config.toml
num_hidden_layers = 21
intermediate_size = 896
positions = "learned"
schedule = "cos"
Each number is 128 + 32 x the weight over its row's rms, rounded and kept within 0 to 255. Layers, rows and columns count from 0. Numbers have three digits each. The size before them is the row's rms in percent of the matrix's.

# layer 12 MLP up, 896x256, rms 0.0737, rows 860-895, columns 64-127
100:140140144161137115151128096062155192139089145092129129139172117076106160122157120150149059158097146106154147094111113177120097115113105130170122115108106196124152160119206171141076153158116126
097:122073198160127100111159135125066122142119087104109130124113152134121158163132118150187133086146097107165049165106160123138111103147145085138155094104055117090130174094123185133148136078202114
090:115127136087153166101080113165083075097112128180127141201096086131113146130092094161093159152186117150143148099101118186188137118155134080153078127131077111161117053134090128086131119197114198
097:165125117092179130070150108137102078096157116052083166129081112174151149084145113132127131129117144124110153120152118121093085121097193175136110128163070105136097171083117131122109122128078121
110:151154135151160129098162152125106100128152164156166187110098094175103086133115180135098074077137101105132124074096164132059079089142188081145091126129121133101122116099124148144081135109127121
099:110176143148158119114149123107097113105124148141104132170100132133170177149111136102119147144026169175095125119126094090104105131068123122062121123122171144112125085107093145083102107188101111
088:099156198130102108151140159151159201095113107154151160096093179104066140063123101106094113145109139089178128170090172088084110182164142141162168110109089108096170160084141191119150089096130078
105:164143119117092089145141090108116142149157097137066144155153097162156070148139145116137210170141197128107139133114071142167063163106098126121110112128104120147166152116156090113070128154189208
105:154148099158143156139152103094148155118058134122142135077147194149097168145106132168173089146136185127156136136163158129154144160171106090130107111177125057110103131108094145143134116085099101
104:155166123119103103107161059102099189109169172167137089119096129114091124132102150074136126183129147104116088121067142127102123107120183146133153125145141125103083199191123095124097098132089106
099:133181170116184159124162123115114154155115141167133091148099142134157171169128165157133153164122098108150123065136061174141112147127125164145110083131105103126146104147138114176101073158162143
097:130067128182094124145123093122128065148091110098142161102116108121148152130132105080168113153037117150116189095100116129044138127112108114107155206086183123079118138131102131109089142159108162
095:135133165071108113060111152056105138130105155166144096147123151143101141195117193141081111129142119089100159138187124127159079123120084130130070096108118141161141112156148136151088128095146130
107:148227139108105138117132139167150095139107101185155119069154138120086111133106117144197124099146132119107129166171073126145130099175154081077088133154119121111133075131122105122149141119220097
096:148165157159114122085120094116090075102124158085098167141151173159097181159136125107128139106139132160132138110165137134082127163127107102096206166103103078139137120160174164038127152114091087
099:087117121111157190087101171130133147129104125169157106101109114132107172165105143096203122148125155166117140179058098127161087148178145101124089131102172146085104134140165109150153142103120127
103:109111057163120168101107179137127139133112082117200108096102131135120099119082134122086177170077113148150150156128098080100122105130144109140123171106104161104083116130044122129104113143145182
104:147122156159116090146140106070149157106166120132027150081102056158163063092128152164079163110137161129167124177149168202092063133101164189128081123130114089131114138135136141093072127169107149
096:132093128171115111120122144029124141124075092196180095089189071155105124154169172077173150146122127079130169086143171123098101144125139094158154077062153113132179181114130190133115109116129095
105:071147134119126151116106159194114122202145199124105161162115114112192138111164154120125118145116079144139126131198117083164132101085205063139139131070092136101177130167114201109131070131139126
099:119096204110161146130162089138148131131092189105084144113135139150103119116113134160200127146102116218104145095129124106131065153181161203105154147145116144132134163085086086132059168156123071
104:096169132103132081140116178123185118110135085125115121138100117133127146130128140129134133098158118166104100094115055175170170113116132159081140106094121141150123129115123113151129150067090124
089:102092129114137078093124092147115104167093092123121102162149173127084145128145134123201139154087170062180102153089156081155129138153134130090134150165092118127176114148170079102136119094120125
108:167095125156133156108103175074121112123106172083171146135091121172108134125119186125103125109136149110135106060131154097117122147148206110232126110172102128133163110130094130117151091125134077
105:166109124144152151190082136136115122112098149089131138104144175100130139112160163131174156115111118148118088150134145125093122142095163082140111152111102088162186057144143128057110236172135139
096:135150142168083081147150124114147116212141088120158186165109131132101184152159144122059179097127122118154165111117153128149135099148113126151051121101159113126111166142116096115196105133138160
102:106098166108179178119145113112136132113092128107099120118130094131134118082169109175140094082105178135114129113085111109131170112047150142129144112144087131189117144130114110074119133118132114
099:173111094139147133113170153127174119089107088154182078105140112167088118150164132098143083138140165186134140121148132095169146073104183079088156104160132176103200160107148121080134186113073099
095:121162152073136126155125152084123161055146142087133086192127091185142163158130169171128116155107135116129155114169151100051047123090096145135091129132132148148085076158184105161152118122109094
098:118126167145127166080159167123042132103085130092174101127143148167106055138147111207142129137121154084122145176124138069143145104163097091073098116154160125097141119153132172088100098088104177
102:136172128138138147080103141167078136184126099182095073145195113098105172136148198158133129148108135128121129149139143130194146104097098100126143121113104144080160090126113078144197104153143069
099:133121200092157144130188137093177039108144081164059166125081102143191133115091140139090148121114161141157084104175148126168119140137087137084138114087127086144110142162089135143123131097175106
097:094128084092134137099134175107130132037140137175143144168104151092103120041148194109119072127148079124162112156081158111123196160135084075092139111095134127158077158112131100115080170180142129
112:091167129127152123120128148052109114187112135137109120106113091115126106199176155150138176183119196126122119133172132094103174072135150135118085160108107173148111106161113123098126114140104139
089:119156098105077157137123148058126051114131139142116178196141081163170058135155109020150103143136171077162085186122089085116144164112097137051101092131173156096159108138139123077138147128130147
092:133127133122155093188174097147161165135137146172151185133150119115094086130088082135104091163134142164116076141113169122100077140150152077108160076125095144108132086110126036114120095100111132